config = dict(
    vocab_size=8192,
    norm='rmsnorm',
    parallel_block=True,
    seq_len=2048,
    dataset='wikipedia_en',
)
Each number is 200 + 30 x the weight over its row's rms, rounded and kept within 0 to 999. Layers, rows and columns count from 0. The size before them is the row's rms in percent of the matrix's.

# v: layer 6 attention value, 96x64, rms 0.271, rows 84-95, columns 0-31
# o: layer 6 attention output (transposed), 96x64, rms 0.202, rows 84-95, columns 0-31
# up: layer 6 MLP up, 256x64, rms 0.299, rows 0-87, columns 0-31
# down: layer 6 MLP down (transposed), 256x64, rms 0.138, rows 0-87, columns 0-31
v84,090,225,149,121,194,235,170,184,218,245,213,188,217,168,198,214,199,231,250,180,210,176,180,191,213,212,276,187,259,243,181,208,182
o84,081,179,213,223,200,177,189,228,197,143,205,241,222,233,207,199,225,188,183,130,237,207,206,205,207,188,174,172,190,214,262,190,204
v85,091,202,195,153,180,172,258,194,241,234,199,206,237,185,230,201,176,175,218,225,207,167,217,220,219,227,222,198,224,255,165,121,218
o85,095,169,188,196,109,176,155,214,204,112,208,173,201,199,199,113,191,181,190,192,154,196,178,182,161,173,188,210,196,172,194,183,216
v86,084,249,162,234,161,180,214,174,230,207,268,159,223,261,184,194,191,159,177,165,159,210,176,176,219,197,211,187,198,202,232,174,227
o86,071,128,190,148,173,212,218,242,181,176,143,196,189,166,203,135,192,160,224,182,238,197,186,243,172,169,193,202,186,247,190,269,204
v87,099,247,196,229,183,205,209,228,217,245,211,234,234,203,173,176,198,185,190,270,183,205,204,215,202,225,256,262,201,250,164,195,235
o87,090,209,193,210,186,190,216,169,183,171,181,173,218,234,211,224,189,228,197,194,206,174,203,188,277,168,159,232,256,216,227,223,159
v88,092,198,199,209,247,256,197,171,178,209,187,218,175,154,222,193,181,232,233,232,199,214,185,197,192,245,200,187,207,226,195,257,219
o88,110,222,182,208,226,169,146,217,150,262,189,192,173,190,208,278,221,197,182,186,243,198,206,236,227,201,205,218,228,191,228,160,205
v89,085,288,224,200,203,241,161,171,206,212,173,192,186,278,166,259,210,190,232,255,176,166,240,197,179,188,256,207,201,254,180,202,246
o89,075,183,186,181,184,163,183,200,181,191,196,251,199,179,182,186,210,234,147,196,211,242,157,201,215,204,149,229,188,182,241,190,147
v90,094,177,222,175,181,240,217,143,259,189,219,270,164,200,187,169,209,251,203,195,242,233,218,202,225,200,189,192,202,167,202,155,174
o90,093,211,162,146,187,180,142,246,154,220,212,148,181,215,204,234,212,201,240,220,144,189,160,256,158,223,203,171,251,196,189,220,228
v91,091,233,185,177,220,222,234,236,244,152,173,212,146,190,167,193,154,183,188,128,201,194,222,218,203,200,185,193,248,169,240,158,217
o91,094,183,216,190,276,202,180,183,183,227,215,229,210,184,184,231,266,235,201,258,237,167,189,237,235,172,227,184,180,188,191,257,166
v92,087,176,200,169,200,186,220,178,239,171,198,198,158,200,245,238,227,237,170,194,139,240,198,193,174,228,171,196,216,187,147,203,167
o92,089,182,197,248,225,180,215,232,166,229,229,122,223,181,247,236,174,206,231,183,195,190,226,179,169,199,197,140,175,151,198,211,216
v93,089,180,181,167,183,243,190,220,193,224,169,158,195,240,152,194,160,205,270,253,233,210,174,242,247,187,161,195,170,209,182,170,224
o93,075,204,208,132,199,147,188,155,178,177,236,231,251,185,176,174,205,184,184,161,159,217,213,198,184,180,245,194,253,167,231,183,186
v94,089,222,186,181,278,251,181,170,155,244,234,202,179,133,235,192,165,196,174,208,222,166,190,175,213,196,188,175,218,207,170,150,211
o94,082,195,211,213,173,169,211,217,162,180,161,220,170,213,193,212,241,229,213,210,194,165,231,176,236,216,172,160,172,191,181,191,217
v95,092,236,218,178,235,234,209,149,234,244,156,196,245,182,199,201,172,154,241,201,212,213,248,213,229,198,262,188,166,205,223,198,240
o95,083,150,178,187,121,223,174,232,160,214,211,234,256,176,159,170,226,188,145,179,175,172,181,229,224,200,166,233,192,205,156,146,217
up0,105,201,198,213,226,190,218,171,153,259,230,224,169,188,151,231,206,238,245,217,189,160,141,184,213,208,209,247,230,191,207,222,191
down0,106,193,177,213,170,176,155,197,197,197,237,211,149,193,243,208,224,199,269,200,179,197,181,173,123,238,209,219,222,194,267,174,205
up1,109,183,174,168,246,183,221,227,251,158,200,162,178,181,152,236,222,150,203,251,223,160,204,222,196,197,196,199,209,180,151,254,196
down1,099,193,221,209,231,179,215,217,230,219,171,205,130,219,278,187,166,238,216,248,160,177,223,170,187,207,232,188,178,261,220,263,213
up2,099,172,169,220,177,212,195,200,141,100,223,246,113,166,186,195,197,227,191,165,217,203,178,206,164,157,177,168,223,193,170,199,212
down2,104,205,236,172,226,265,180,226,208,271,195,228,188,281,190,181,227,203,240,235,212,176,196,273,226,148,180,181,194,235,236,187,154
up3,109,182,193,203,194,175,191,179,221,197,211,210,176,186,181,201,234,164,198,195,180,203,159,232,203,212,148,217,152,220,165,218,194
down3,105,187,158,176,196,191,181,214,193,210,199,255,192,179,254,212,181,224,197,169,198,208,196,145,139,202,193,166,179,196,229,176,192
up4,087,158,182,205,200,144,174,163,277,214,191,196,193,165,230,200,176,237,248,222,182,180,218,218,219,232,265,216,192,194,197,187,173
down4,091,208,237,153,218,230,225,208,120,187,154,183,217,232,197,230,251,158,171,200,228,226,228,148,196,201,190,219,178,185,197,231,234
up5,090,105,236,180,210,210,208,181,215,218,211,190,221,237,189,147,199,153,229,187,170,161,212,221,180,217,171,194,227,179,159,217,213
down5,096,249,208,144,210,222,179,190,218,218,191,210,208,204,209,212,215,256,236,204,171,248,143,181,192,183,216,174,158,203,220,175,200
up6,105,172,271,181,196,206,227,224,178,176,164,204,194,238,211,211,216,199,181,223,228,190,214,182,178,121,159,179,190,213,220,223,191
down6,103,224,178,203,209,202,206,128,219,213,184,144,226,202,187,210,136,199,170,173,241,185,189,217,141,240,226,166,186,221,202,172,217
up7,104,236,211,225,227,221,146,193,208,173,273,273,249,162,208,209,222,205,160,255,132,195,216,184,192,226,205,191,212,232,217,198,241
down7,098,175,177,209,192,174,136,208,181,154,184,199,164,202,231,200,207,178,215,144,223,219,173,174,197,191,179,225,205,225,184,177,179
up8,076,193,163,155,144,167,171,167,226,189,142,201,233,216,208,149,199,224,193,176,172,169,253,170,159,207,200,191,162,192,219,230,205
down8,093,207,241,236,260,230,175,190,189,216,275,188,175,162,224,231,183,176,186,205,216,237,138,213,240,227,216,235,230,210,192,146,186
up9,093,161,229,210,199,212,203,217,204,166,190,212,202,238,153,215,230,174,128,182,196,216,240,212,195,176,209,147,167,167,239,280,222
down9,097,239,204,249,190,185,231,207,153,177,246,202,162,208,224,188,174,180,221,180,226,202,230,192,247,179,224,213,252,165,248,126,168
up10,122,157,201,200,167,232,186,229,205,186,198,292,197,200,210,195,197,238,191,174,206,202,209,274,235,186,223,181,167,191,194,205,211
down10,108,212,151,179,173,197,217,180,239,199,147,257,236,151,222,176,264,197,218,135,200,196,206,151,173,145,125,223,192,190,175,192,192
up11,113,205,183,221,123,259,210,214,247,233,235,234,187,211,207,206,242,224,207,246,196,197,192,206,178,204,220,186,246,165,156,221,149
down11,107,212,210,208,194,203,179,225,255,153,239,217,186,197,203,229,252,248,236,239,139,206,258,232,249,264,194,224,155,156,186,198,251
up12,093,215,162,202,179,196,192,206,164,166,200,243,223,201,167,233,119,227,179,135,158,198,223,218,213,251,167,172,251,207,232,152,217
down12,074,196,287,170,229,187,212,191,178,202,163,150,205,207,217,230,287,175,200,220,215,200,186,211,218,152,204,195,184,185,204,256,239
up13,090,210,245,190,148,143,179,193,183,197,246,219,170,222,202,206,216,203,183,209,253,194,240,152,236,199,161,215,171,164,204,141,196
down13,097,192,154,211,188,219,235,216,266,187,173,147,177,190,183,166,199,204,147,202,154,257,166,190,184,238,243,221,207,208,197,223,200
up14,099,187,247,204,186,247,183,272,230,201,204,202,182,194,242,178,187,156,211,221,172,178,206,212,208,214,195,150,199,215,187,205,181
down14,101,208,176,244,178,208,223,202,195,130,220,197,202,196,250,204,216,232,253,233,173,201,192,212,191,205,182,190,202,198,230,185,166
up15,101,141,246,207,178,179,153,228,199,145,137,207,206,177,159,224,173,215,186,193,176,193,166,184,162,181,198,198,208,218,177,203,212
down15,098,208,232,219,193,247,243,206,202,170,160,193,207,189,150,204,162,214,229,268,202,201,193,173,223,162,258,228,239,229,218,194,208
up16,105,186,219,222,155,259,207,206,221,241,247,191,189,180,196,221,206,182,204,193,169,172,187,203,234,226,216,233,150,164,133,197,221
down16,105,233,203,187,258,212,196,213,208,211,195,238,187,269,155,234,196,163,259,171,197,218,216,223,191,184,226,216,163,198,208,213,143
up17,128,245,296,159,184,211,172,199,176,160,197,148,164,192,177,190,180,205,209,208,197,229,237,220,215,161,164,147,159,209,180,228,227
down17,115,303,215,203,200,160,181,233,203,173,145,179,139,203,230,223,187,191,233,237,184,158,220,213,183,231,149,192,172,213,174,197,208
up18,106,157,179,156,251,262,201,188,191,241,210,194,203,238,198,260,192,201,181,208,237,173,166,234,198,209,182,170,248,240,258,170,214
down18,105,252,261,222,237,206,211,216,190,178,230,188,154,215,218,179,212,152,240,176,190,203,221,171,207,156,180,143,173,234,196,195,221
up19,087,211,218,155,221,178,161,201,232,220,221,236,156,141,243,193,197,190,162,216,113,199,202,209,200,185,207,220,181,149,148,152,256
down19,093,194,213,227,247,233,223,216,183,226,229,136,181,261,170,206,184,207,163,191,273,187,230,234,186,214,179,147,200,244,200,228,154
up20,121,184,205,197,158,184,215,201,226,185,173,189,213,219,135,161,188,192,224,209,223,182,203,230,207,166,204,187,190,219,191,186,243
down20,103,191,188,169,225,178,201,173,234,177,197,227,231,217,248,176,205,252,233,124,187,178,215,166,217,236,139,227,197,198,176,174,202
up21,101,221,207,115,107,155,206,214,152,211,163,170,218,209,200,167,166,198,198,152,224,250,173,171,205,153,198,232,201,142,158,224,229
down21,105,168,235,262,238,231,194,198,222,187,228,219,136,215,226,174,198,215,268,244,194,168,196,201,179,212,211,228,230,218,238,150,207
up22,091,134,143,205,269,171,210,213,215,219,168,212,194,204,272,167,209,180,186,211,176,181,192,231,118,225,216,192,231,170,146,270,221
down22,099,244,245,236,144,194,232,206,196,175,247,222,187,194,122,204,219,204,217,237,217,247,199,210,266,141,206,218,177,208,230,208,173
up23,098,240,185,162,201,227,184,211,226,221,214,224,197,192,170,217,148,201,206,161,171,193,210,169,153,235,193,189,254,183,217,218,258
down23,098,192,225,219,180,160,209,209,221,217,222,173,171,217,249,229,156,235,238,184,203,184,192,219,224,227,194,178,174,209,178,135,119
up24,099,250,217,201,224,189,185,180,140,186,141,205,187,186,182,207,236,235,205,236,201,181,197,212,196,147,130,179,211,238,246,200,213
down24,100,224,185,147,204,188,191,160,174,213,178,184,201,202,212,143,185,198,212,194,215,214,234,230,197,247,172,235,195,185,145,206,180
up25,109,200,211,176,231,208,214,172,156,207,182,195,225,218,192,140,195,216,249,187,259,212,207,187,235,149,196,177,190,148,204,227,228
down25,112,234,199,170,197,181,184,203,221,256,204,203,200,206,242,229,166,212,182,223,231,161,164,222,215,223,229,229,195,190,235,211,209
up26,085,232,205,191,271,185,189,202,226,226,148,203,232,233,217,212,205,220,195,236,222,197,260,204,199,215,235,205,176,187,204,220,199
down26,098,179,183,203,105,185,184,197,181,195,235,216,188,178,203,212,191,179,205,189,183,225,149,193,178,202,173,166,247,209,204,172,188
up27,099,193,208,233,226,186,132,251,210,201,189,251,178,152,239,152,174,161,201,208,228,232,236,171,186,198,182,176,239,192,195,190,205
down27,087,177,178,195,142,166,280,189,165,200,228,184,214,210,195,237,173,247,196,206,178,159,158,227,174,205,162,232,184,204,194,234,204
up28,104,228,217,186,193,197,200,208,212,181,190,179,222,177,129,175,216,212,169,191,183,209,235,134,213,228,215,198,197,135,227,225,202
down28,097,162,219,237,215,207,192,209,147,230,204,231,176,200,261,167,189,159,229,189,187,230,224,250,235,170,176,173,225,245,204,143,224
up29,085,194,223,195,230,184,152,210,179,162,208,205,222,192,191,209,205,172,190,222,247,213,195,171,192,193,251,253,216,238,193,213,142
down29,087,152,196,185,162,154,159,200,205,207,194,175,211,142,225,258,174,192,129,194,228,239,219,244,225,194,197,208,231,202,186,180,220
up30,102,217,189,216,175,190,187,287,216,201,187,201,246,193,190,218,236,143,210,204,182,145,198,207,195,168,239,134,194,191,210,158,231
down30,099,232,212,235,152,190,213,167,176,162,175,261,203,185,213,158,232,222,213,164,201,230,229,234,171,207,247,178,178,228,261,197,206
up31,104,229,198,203,199,203,186,217,150,182,263,211,185,199,202,259,154,174,172,207,263,215,181,156,252,239,213,236,218,179,192,222,204
down31,105,203,172,229,191,132,160,178,225,192,240,239,158,210,208,187,186,203,212,151,189,227,191,188,136,257,239,181,214,226,238,165,155
up32,096,226,152,166,137,218,164,192,224,261,184,153,263,209,199,206,195,196,152,222,197,212,145,198,234,206,135,192,205,166,170,173,213
down32,104,244,248,192,284,208,235,218,231,190,195,206,183,172,257,156,191,194,253,197,194,172,218,196,147,211,284,172,193,202,221,245,164
up33,097,209,143,246,214,179,222,174,177,145,203,265,189,213,240,243,200,194,193,221,168,195,261,223,211,194,176,196,179,207,233,231,171
down33,088,197,232,168,197,199,244,207,185,218,174,248,229,237,181,182,198,196,187,164,205,149,212,193,213,260,162,176,211,219,162,246,165
up34,096,230,191,206,239,215,193,139,212,184,198,215,229,196,212,185,180,214,233,234,215,215,158,213,193,192,213,158,249,192,163,199,200
down34,098,164,183,226,160,200,189,238,187,190,169,199,196,181,172,193,172,192,174,215,160,210,287,191,194,197,227,174,276,159,188,197,273
up35,097,156,148,208,230,166,267,223,156,145,189,207,220,160,174,174,213,189,147,244,205,156,187,194,209,243,176,204,200,180,199,214,191
down35,102,215,210,153,201,237,159,234,208,220,255,167,138,216,181,184,204,228,213,129,206,219,195,171,174,271,214,208,140,186,195,219,211
up36,096,185,233,191,214,249,241,180,183,232,212,194,212,186,178,116,179,206,195,211,185,153,186,186,231,197,146,173,154,202,242,190,182
down36,100,257,179,251,242,121,179,194,222,193,205,223,163,204,142,263,223,192,201,202,217,219,190,225,211,192,190,234,267,221,213,196,194
up37,103,226,238,218,154,256,163,236,119,205,195,178,197,129,204,181,190,219,217,173,199,169,285,165,195,161,211,172,206,201,190,188,213
down37,104,196,208,144,221,174,195,205,222,187,185,237,201,229,236,135,175,197,214,185,250,182,172,223,201,199,212,248,240,175,214,189,186
up38,096,176,145,262,208,172,202,237,214,143,193,210,269,238,169,229,212,129,230,191,200,187,240,233,207,205,241,198,225,200,211,225,211
down38,093,202,237,138,230,238,233,220,246,236,155,158,263,212,222,182,222,173,153,233,208,222,147,179,173,213,232,196,205,217,263,235,236
up39,114,250,188,234,247,218,205,190,222,168,212,225,163,214,253,230,205,169,146,179,206,188,172,154,177,187,183,196,188,207,218,246,215
down39,104,243,175,179,170,149,212,235,178,198,144,224,212,170,264,211,162,221,234,228,176,183,183,187,215,180,234,186,266,214,176,203,239
up40,112,205,230,223,246,224,147,192,165,194,241,247,171,194,206,171,227,176,176,235,206,204,213,202,233,188,204,190,148,227,213,224,215
down40,106,168,134,215,259,191,223,232,229,160,144,200,156,223,221,170,238,225,193,218,227,142,229,236,223,163,152,226,232,201,230,226,204
up41,099,217,208,206,225,235,216,199,232,187,215,135,169,194,139,202,181,205,194,217,194,161,193,227,198,189,155,231,196,213,155,191,190
down41,100,213,152,223,186,212,178,224,253,162,205,261,194,182,228,221,218,195,141,249,204,282,222,231,145,221,203,237,182,251,201,168,211
up42,096,184,219,193,212,268,224,226,173,230,186,200,179,136,193,215,239,260,214,220,202,227,231,249,232,208,206,179,247,201,173,219,224
down42,103,251,175,206,202,194,190,174,203,190,217,159,188,226,200,136,167,160,218,215,220,162,149,177,174,238,148,196,219,224,243,166,151
up43,095,162,208,179,214,164,198,222,197,186,200,171,188,189,213,232,192,182,186,174,216,190,226,212,193,151,226,236,193,208,174,180,220
down43,092,189,222,177,236,204,171,148,259,201,102,211,235,219,219,169,183,195,194,185,149,213,189,174,152,207,236,210,235,211,193,212,209
up44,107,186,186,162,182,287,204,232,135,204,195,184,135,189,251,205,180,231,179,182,160,174,213,194,190,168,153,182,189,136,180,264,188
down44,100,256,226,172,202,212,198,183,233,261,185,208,216,159,175,197,230,204,218,250,175,233,146,219,227,213,226,186,183,199,171,157,179
up45,089,188,140,208,251,176,148,272,241,177,196,149,239,183,168,228,192,189,184,221,173,143,190,220,245,188,206,167,249,219,177,224,186
down45,093,263,165,176,241,159,195,197,165,187,177,174,227,189,200,235,276,228,210,204,152,201,235,178,183,238,157,203,182,191,220,181,219
up46,097,203,253,196,251,209,197,219,266,196,241,215,192,138,241,192,221,206,181,202,187,173,234,143,230,179,141,205,199,222,215,161,212
down46,099,220,139,184,165,207,178,181,166,188,180,209,208,227,188,217,161,201,213,141,184,204,180,189,177,231,211,202,202,156,194,220,196
up47,093,207,211,221,250,199,240,182,179,293,179,208,172,220,211,250,237,160,164,209,172,167,237,211,184,233,199,189,143,179,164,179,198
down47,097,166,226,196,141,179,161,171,214,154,222,190,178,234,200,189,145,199,263,150,227,250,199,154,171,206,187,176,246,205,203,200,198
up48,097,231,173,229,184,181,197,221,173,235,226,218,200,180,198,261,205,189,187,181,219,193,208,192,223,207,155,193,184,206,157,200,179
down48,107,218,141,195,206,174,177,181,226,157,198,260,199,247,203,148,233,212,233,160,208,189,177,214,147,255,219,189,188,185,145,183,224
up49,099,203,209,238,263,183,204,203,197,184,184,233,237,242,137,196,210,197,189,182,242,257,266,209,216,208,163,178,151,223,220,231,184
down49,098,239,193,238,227,235,171,211,256,212,220,191,189,169,221,201,179,146,205,226,137,233,221,207,188,187,244,248,227,182,219,180,188
up50,088,247,244,255,217,223,187,208,242,229,168,203,202,216,206,166,225,181,219,227,211,142,236,230,208,210,221,140,175,213,211,239,207
down50,089,239,218,172,177,175,198,243,187,188,191,232,176,123,199,220,186,217,193,181,144,191,205,173,173,170,261,174,209,221,177,236,186
up51,098,217,232,203,219,242,203,197,182,196,239,202,221,203,236,199,225,224,221,215,201,197,220,240,285,181,204,235,206,163,136,205,211
down51,099,230,194,201,208,158,226,235,228,248,196,209,234,206,186,157,196,202,252,161,192,188,169,215,150,227,210,179,202,208,191,218,213
up52,089,237,158,144,195,239,158,200,187,167,224,164,211,215,176,169,245,155,206,236,239,152,207,192,206,237,244,244,224,132,232,212,232
down52,097,235,208,244,127,175,204,200,173,191,230,231,189,199,213,253,208,193,159,172,195,257,212,196,177,189,208,165,156,202,192,154,192
up53,077,180,225,195,175,221,179,231,222,208,229,258,201,210,226,207,196,193,190,192,201,184,198,257,199,191,194,163,190,179,154,232,215
down53,091,200,178,199,223,141,195,170,205,204,184,190,210,206,208,192,245,242,188,173,195,253,166,173,211,232,222,229,186,251,226,194,202
up54,095,184,130,200,186,209,143,203,183,160,190,219,223,216,211,197,213,96,205,161,184,279,223,207,173,197,218,255,195,208,215,192,238
down54,107,211,177,207,237,161,161,201,206,183,202,209,149,238,242,196,199,170,202,190,184,202,158,217,146,190,240,236,172,190,244,197,199
up55,104,141,153,208,145,248,175,272,177,199,196,179,237,201,213,176,165,155,195,160,184,223,216,178,236,229,200,237,222,194,172,206,197
down55,098,184,251,274,195,250,160,163,213,148,184,233,218,218,214,205,185,157,182,252,193,220,225,181,214,192,224,208,214,224,240,235,146
up56,093,227,178,161,194,193,187,249,180,212,180,202,196,142,194,208,160,193,113,142,194,161,170,182,184,244,191,178,210,186,127,195,243
down56,096,205,238,216,207,211,205,176,253,221,267,188,201,258,205,171,232,221,219,208,172,210,206,211,188,179,215,221,215,213,260,215,153
up57,100,262,222,145,206,172,183,196,171,219,166,192,171,213,209,175,159,186,164,208,244,189,251,192,187,226,161,178,231,204,183,209,166
down57,097,154,142,257,198,198,179,234,276,191,265,202,124,234,221,223,213,219,234,137,202,214,192,205,190,216,234,190,166,196,194,193,221
up58,098,270,217,164,203,197,193,218,167,165,201,206,195,212,201,206,195,172,181,166,152,274,182,156,192,182,237,220,219,215,232,171,179
down58,106,201,177,213,152,187,172,205,188,160,209,232,204,208,248,238,195,180,247,177,170,194,217,193,168,212,248,217,222,195,224,219,201
up59,104,203,209,165,230,218,215,174,156,179,197,205,240,254,197,184,251,194,191,185,200,250,244,236,231,186,210,185,229,193,201,198,216
down59,116,212,214,160,165,236,194,244,253,218,192,231,195,158,209,149,217,198,248,269,216,201,212,176,214,247,186,171,206,222,182,129,194
up60,109,194,197,195,234,218,175,216,208,183,213,171,151,177,236,189,227,216,188,259,245,255,210,180,184,188,157,207,177,157,194,213,200
down60,095,213,216,193,225,189,144,189,210,271,179,226,195,221,236,213,269,220,191,192,157,184,215,166,243,216,189,159,162,182,193,196,188
up61,113,217,164,220,221,191,145,208,179,160,283,198,178,179,225,183,168,182,246,190,191,203,207,225,200,201,171,224,214,247,233,182,160
down61,123,212,176,216,191,152,160,215,173,200,197,244,233,264,218,223,174,189,243,149,184,241,210,192,155,209,220,220,218,212,268,160,176
up62,095,178,203,216,216,197,225,171,242,258,234,236,194,234,151,178,230,182,230,188,237,201,212,234,195,148,189,201,175,212,170,255,175
down62,099,205,204,221,209,160,183,220,188,178,210,169,201,197,239,182,202,182,201,181,164,189,189,202,231,202,220,185,215,179,232,136,193
up63,102,176,205,182,257,180,253,214,255,178,226,189,196,184,207,171,207,166,223,246,162,140,216,171,188,232,183,167,242,178,190,143,158
down63,102,204,169,221,178,198,199,195,176,205,189,209,166,223,134,255,192,252,145,183,224,222,206,228,217,196,204,165,148,187,222,224,193
up64,096,269,216,205,211,239,189,243,227,217,265,233,194,218,235,140,192,168,219,211,154,191,211,276,222,200,198,152,167,167,161,207,244
down64,099,144,231,192,246,132,228,231,160,196,197,184,202,258,247,175,176,188,224,210,189,217,172,202,143,205,151,195,189,244,179,198,163
up65,091,238,190,187,180,230,198,239,223,263,224,153,133,162,151,192,184,231,203,180,218,199,171,224,182,198,163,237,216,179,179,225,146
down65,097,196,127,202,251,171,171,154,198,220,212,232,235,222,240,248,215,161,192,183,177,201,248,187,150,213,248,223,185,196,206,179,213
up66,101,204,182,186,200,206,194,222,191,222,187,159,173,215,255,194,167,216,209,237,210,173,191,244,229,176,213,200,198,221,222,174,196
down66,099,233,222,167,194,193,166,206,237,202,264,222,191,244,251,193,184,237,247,164,206,214,208,171,193,231,223,220,223,211,217,199,194
up67,101,129,199,195,247,165,215,227,161,139,160,260,178,226,180,166,201,168,190,225,232,170,170,215,186,181,213,173,185,176,207,202,242
down67,104,220,187,223,210,209,227,202,225,233,230,179,197,217,161,217,206,232,215,248,218,218,178,243,183,223,197,202,248,271,236,233,234
up68,098,230,205,222,190,266,195,156,197,205,212,250,215,203,225,202,139,201,204,193,209,197,173,193,185,187,173,253,169,211,183,198,219
down68,106,207,181,139,198,117,210,194,229,181,215,177,198,237,206,215,232,216,232,218,239,177,220,187,204,229,171,201,208,154,230,205,164
up69,108,234,166,179,189,182,244,224,198,229,200,192,213,199,223,191,216,196,156,209,151,229,182,203,183,190,126,210,154,124,200,194,231
down69,109,180,240,190,198,228,171,204,196,163,228,169,164,206,171,187,210,195,237,255,213,205,227,214,204,213,194,204,253,223,206,221,202
up70,111,234,237,159,171,207,209,199,199,228,195,184,208,220,225,217,245,176,268,241,274,229,196,239,195,139,166,186,146,224,191,209,206
down70,113,245,207,187,162,222,246,202,253,162,201,212,228,198,185,175,197,247,172,257,149,210,179,191,237,251,189,214,197,183,232,208,182
up71,105,262,210,164,187,196,243,214,234,195,236,232,228,178,204,160,235,208,242,189,207,227,132,250,224,252,156,182,196,184,172,157,220
down71,107,188,188,223,241,229,101,151,181,215,214,184,178,197,227,229,179,221,176,184,208,155,216,170,196,223,221,226,193,207,200,182,187
up72,096,204,275,171,164,194,231,215,236,217,192,189,176,174,199,190,197,213,263,234,135,196,196,231,195,179,204,233,225,219,153,193,227
down72,105,155,173,219,145,169,192,224,233,164,179,189,242,201,189,200,165,168,143,177,205,197,218,210,230,193,189,190,141,186,201,137,201
up73,107,200,174,215,214,179,218,148,244,198,225,230,197,186,221,241,235,242,179,248,157,213,197,251,207,236,205,203,176,210,156,224,155
down73,106,195,236,222,254,235,208,273,170,199,241,180,197,208,227,205,165,183,222,168,233,176,158,198,249,216,231,195,216,188,187,201,231
up74,117,192,193,216,233,196,171,237,180,165,152,193,194,173,192,137,226,220,207,203,170,195,192,180,155,164,186,134,196,212,251,230,249
down74,104,222,211,177,180,234,222,214,209,213,196,176,165,194,215,216,230,224,244,156,204,160,195,170,222,226,230,270,159,172,171,145,211
up75,099,260,193,195,206,147,242,195,246,214,211,181,186,216,168,194,174,190,213,135,199,182,216,173,261,168,172,254,197,212,243,161,196
down75,095,187,169,212,164,270,222,259,151,211,183,188,158,172,249,181,267,194,222,243,168,201,176,258,201,218,168,175,206,205,211,194,240
up76,099,149,258,244,179,216,207,169,235,137,169,241,210,178,168,187,208,233,141,164,198,223,164,243,160,220,201,202,213,207,155,249,177
down76,100,195,143,222,192,157,179,212,170,260,219,141,164,209,229,227,149,216,235,210,186,155,167,161,177,220,240,202,188,252,226,170,181
up77,108,219,154,188,144,185,212,231,215,166,171,223,171,189,233,194,175,234,183,222,190,137,199,183,196,191,215,176,253,181,168,226,229
down77,109,219,223,161,236,171,181,175,220,173,166,192,189,192,208,179,214,184,224,184,229,289,226,163,147,219,176,181,162,165,219,195,180
up78,123,170,174,196,268,181,246,169,219,224,205,262,212,228,187,266,233,136,222,193,199,198,191,199,212,220,195,188,188,222,211,203,235
down78,122,199,257,168,252,213,208,223,199,211,207,147,156,193,203,168,282,179,201,223,198,149,199,206,142,200,225,167,184,181,236,261,242
up79,098,177,194,212,202,158,208,203,213,167,219,241,162,136,170,212,205,203,224,248,174,152,211,258,176,168,226,239,171,206,219,112,178
down79,093,199,194,191,179,246,171,196,241,231,177,208,226,173,258,180,158,217,163,145,173,224,198,182,195,227,163,153,175,201,185,220,221
up80,112,245,217,167,170,214,211,166,237,205,212,137,267,201,205,169,208,229,223,248,236,194,189,190,209,179,201,180,184,217,209,192,213
down80,103,145,181,223,164,209,189,223,233,187,111,164,209,216,189,175,246,165,124,166,186,218,175,234,179,150,220,222,194,192,209,223,197
up81,093,245,279,205,158,205,216,229,235,204,182,242,210,195,220,209,210,225,184,222,210,223,279,225,262,128,165,236,146,203,229,188,235
down81,093,189,201,238,190,229,187,199,156,149,207,164,198,201,183,224,212,226,191,235,198,235,178,215,202,230,178,115,217,153,157,225,182
up82,083,231,167,164,173,220,199,188,180,195,185,191,220,265,178,241,196,157,182,162,204,205,175,162,145,177,238,182,190,194,228,283,171
down82,085,212,217,206,174,258,200,163,232,281,211,220,229,200,212,243,253,217,159,233,164,171,199,200,251,190,215,203,163,176,196,193,228
up83,106,185,210,230,217,235,204,186,203,137,204,210,200,222,237,236,200,198,176,233,240,203,169,207,197,222,174,225,179,244,154,203,194
down83,106,213,180,213,176,177,214,226,205,203,183,168,157,153,207,208,174,212,263,195,222,176,202,203,219,187,179,203,160,175,270,195,186
up84,085,195,219,257,245,245,185,242,215,257,252,192,193,209,225,205,195,219,187,193,254,222,211,168,223,217,247,255,189,200,225,190,167
down84,090,179,197,210,180,156,169,204,242,176,181,178,176,222,281,254,173,200,207,159,188,181,218,186,137,187,193,219,189,144,234,205,165
up85,100,214,179,200,220,209,256,212,212,195,137,258,192,222,241,208,216,228,258,229,210,228,222,240,187,168,157,225,216,243,185,179,264
down85,100,217,222,200,185,247,154,217,193,240,289,163,201,199,148,215,222,225,166,239,191,197,178,214,243,201,210,175,160,177,195,213,206
up86,107,228,155,251,190,218,224,228,245,182,170,168,226,171,226,156,223,196,210,184,194,194,188,271,225,233,238,219,218,194,172,181,201
down86,105,220,207,236,179,197,193,180,231,193,181,195,190,220,199,249,198,163,222,265,231,213,223,219,220,197,168,195,203,274,212,203,158
up87,091,171,186,224,258,193,286,171,235,229,197,199,229,201,141,243,200,208,182,204,214,208,193,181,244,243,201,224,201,180,237,247,248
down87,098,214,165,158,168,144,115,223,187,192,202,171,157,227,275,170,199,217,213,184,153,209,239,203,164,216,161,184,173,202,211,189,172